From a checkpoint of a small transformer trained on Wikipedia: LayerNorm before each block, capped logits.
Each number is 500 + 50 x the weight over its row's rms, rounded and kept within 0 to 999. Layers, rows and columns count from 0. Numbers have three digits each. The size before them is the row's rms in percent of the matrix's.

# down: layer 10 MLP down (transposed), 512x128, rms 0.143, rows 502-511, columns 64-127
# up: layer 10 MLP up, 512x128, rms 0.158, rows 503-511, columns 64-127
down502 027:427483530578509532560498469552473477456482499522564471517425530437511470533550552484496504520539536489573447490522423437455515600496404536430525484515536415592479464487558405579489582448452501
up503 102:571547499510403512419498351500441488429510505582479543524517491462492468492530412548504428510464479493515591581572449579526457580465448505553568534410546459409480508445525448463475446497467511
down503 104:449413540470541464498524495558535601588416525441526503438490509547499538475432588443611572509523502497553431385510500403527609405545510470435432440557455585489513372579466495511500500598493437
up504 098:461503523560512442411452562470632464434463512481514539445404527466569502530495512586443503482463529518425479519595554515513477466437485511591507483455588467463582530512541491480586544536523458
down504 105:531596448512552480494493471371452555507510520456504463539452467547455579566512472451487379473551432481513570593491556503513530551549518532520423532530547472470567424475487475489383419451450586
up505 104:536452481432482447495439523494508477515476512498543517509530531463483445587484485537462441538485402352528483464510500587503507468478442528533589484457506613522549494542507514432543525473500510
down505 097:415444575520592513547450642488561510553482543531508502380517483579395551450466521505547495525585529522514472434500533449480532495413501410511447434564473553481501411500454470486498533480500525
up506 101:441533569477403567502480471489525515469527457471567530536550487464538613558423553466551479466497550409524491521506519507535464548550480427482480533485421563480426526594544485459548554523551516
down506 103:547474505463448498520445608496500498514505496502545535423488465469460510552474400551499475489460534501471576433455540502439432536489441451507515484545506590488542385481485553562410466482467649
up507 094:569515501458423465507408527423440442625543502472594522584533509402505471484461526511501495550510494386434472488461494612469519537670483468451519505509423560546541493503470500518447500490557539
down507 094:448521556570536530579537599471568581580495528507557463431522511567496586519485458463461463585566524506467495495432547399445569490472450453466481483567435431493450362523505454486516434587497513
up508 093:548513529577505433401462470498604477494538521447427530475562550453482463582565491370467477508610470469496541467427615569489460528465463512527466486453544497470430556442457545461525465491496533
down508 100:503569502425496527435577480539500466451575434552406544454381459416605502535549502447471497485523544607552481529533512532555556508465523478458462456481517496574515475429478573594529499533407512
up509 097:446512596485472490513480465494406517459512432495556540553511458487604569565466533440535549532475529338555475481576529538510487467519520501434499523521441551513484523434414514469477560491499471
down509 096:573454500518443500479435520485561500570427457446542569459482537498514490565449457556488491490510511485518509418410520570477462536537391397516497498585526506483512435480475520550436433546524595
up510 104:554501447502466475519526495450521491536544516430492510625455610418509475495508501455528517533416534489419550414545591481447500517508498386518484523396508671494589520543438498422561539473531553
down510 105:558493553487463487434590444503527540527566511468568520418479448533544457572519488486576539535454535556540500431466383491432449530499510438473414434503471550586482522479450495551450433554526486
up511 090:579506463559568460435499522513468362605482483462461505448445520538540563532520435467456503509442508513548552482429517447626472448476594463450448467431451502481490580465416522517450420508549595
down511 097:512529523558564478599574506516516498533505500511530409566560515396431545541489606548606510527563483482552500507472444502523505510425482500503509476577488494440544442572472522504446467394522422